Weights of a small GPT-style language model, trained from scratch on English Wikipedia.
Size: 5 heads of 32 (1 for keys and values), MLP 448 SwiGLU, vocabulary 816, 3.88M parameters.
Architecture: RMSNorm before each block, rotary positions, no biases in attention or MLP, untied embeddings, attention and MLP in parallel.
Training: a variant of SOAP for these matrices, 150M tokens, 6243 steps.
Each number is 500 + 40 x the weight over its row's rms, rounded and kept within 0 to 999. Layers, rows and columns count from 0. Numbers have three digits each. The size before them is the row's rms in percent of the matrix's.

# layer 2 attention key, 32x160, rms 0.0529, rows 0-31, columns 40-79
108:495480461514472441521487478452476504507470513539466543474490541430437510496509539454465536492554485488516447521456519511
089:460511507516541450551500539529583448544494454568527467501487564511494485456514487510507562482466520548406565523511578567
076:487474509489508528508522465450490466478565567533487505459517426485508497525553507546522452509502511478528538528501526497
074:469480491565499430512550524588507499540531527502471489448507458493478501465512520515494512524524472507451521507508591509
085:549497487470550500471503495499429495482541494477490528503490493493574481536477450480508431514544423539559504551431503491
087:501524512418502558537540509439486525510541540491483540381495515471533466549543529442553476507567530426480479541499481496
086:528510499510478510439551451518509560427498510416508539485506431498509523510492577529516431552491495497483544515548501418
106:540485495485473487566491556532540474527541465529514421497514438443485488569481484561485496522550450462482514458550520527
102:520476513515506552535521515434463513529537500540437496471480510526465541505493436478555463416506497555488509536564437556
097:569499483519531493501502495518462474513515490485578515497508418510463455489496595539579470582485497495494539523548505499
102:580496509490521533518503482452519408462514458584541540571555517427480508552480533435510555503524402452544426493496454410
121:574513521501578499496482497454505474479488438488516529493477510450440570535524574519535555484428437507476522555482534525
105:543526493541515628473527434518513523459485457402510452493419510446456506449510578490539548505500450439540557518559539477
107:434515540433536491512454484549511560483514412514420512441406523503445457485533494526478472509423436497507491506505542449
115:433532567556555507509491476508400530560605504506487574572445528562453489515520523461504505494473466566476530460503488424
108:422485518449498513397498485517465531439515540440482532544465485549493428489451513456511474491476484477493519451435525454
089:506568480518557457515470490520491480502433511538484484517444584451554449518506486520472564529457469519485490515506588517
094:478442497539544491468452471516403501504517512513477568446522518525461559502491511554492408470493456493479518504499517503
071:490440537523517465472526505574466495523541483474491468498520487588548495490503540494538450527500476506494519534524565490
086:471498557503494481484482534529518511577427471517530497526486594482409501458480497471505548447464483510496449488510474516
079:508505455544520532484442510486536442470482442487502523478485431416560589478496395536480510496535477502465439494538464475
096:489551470552542471480467500493583519560478522468484544507514534465344495450489454485461497475512515582546482526521480469
084:461467452550542459480477507548545519535543477461477484490554531517458474458547504532486425507487548499435480507443545548
102:467435414524507501522522492563491528530562483572456550556542486435547413545478501541532473497559526503542482469545427512
090:549493544498486536524507502498519553430511499481513526554499484524429541557464456490523515542473474470518497484484496478
091:487527413545476448480481538526490510434574451563464530530554549584480484515529502439502508472529448513509450568496492484
128:443506502520538507451502497563497497474558522483541517543508480465493483507499507482508454514519451484573518485409471498
113:438494477517468466527517457506513466480496550524449469535478465450506507492548454465449487443502497520514440557541446414
116:538461544526439514453546507509488537482508515562431575499492533447486485519525543449446472491531488487502499430413481532
120:411499480465414454483498507471433515456538484483442494465480487523528419539495498568502454520574577516487517461474485535
118:468446489550476560523524508452461512501523502513443416515429526561633503498448467525523483506495548477435465512481498488
118:472486434507479571522513533470469461458507454513517470452430467517478532463525489530527533451441477448437471528531474562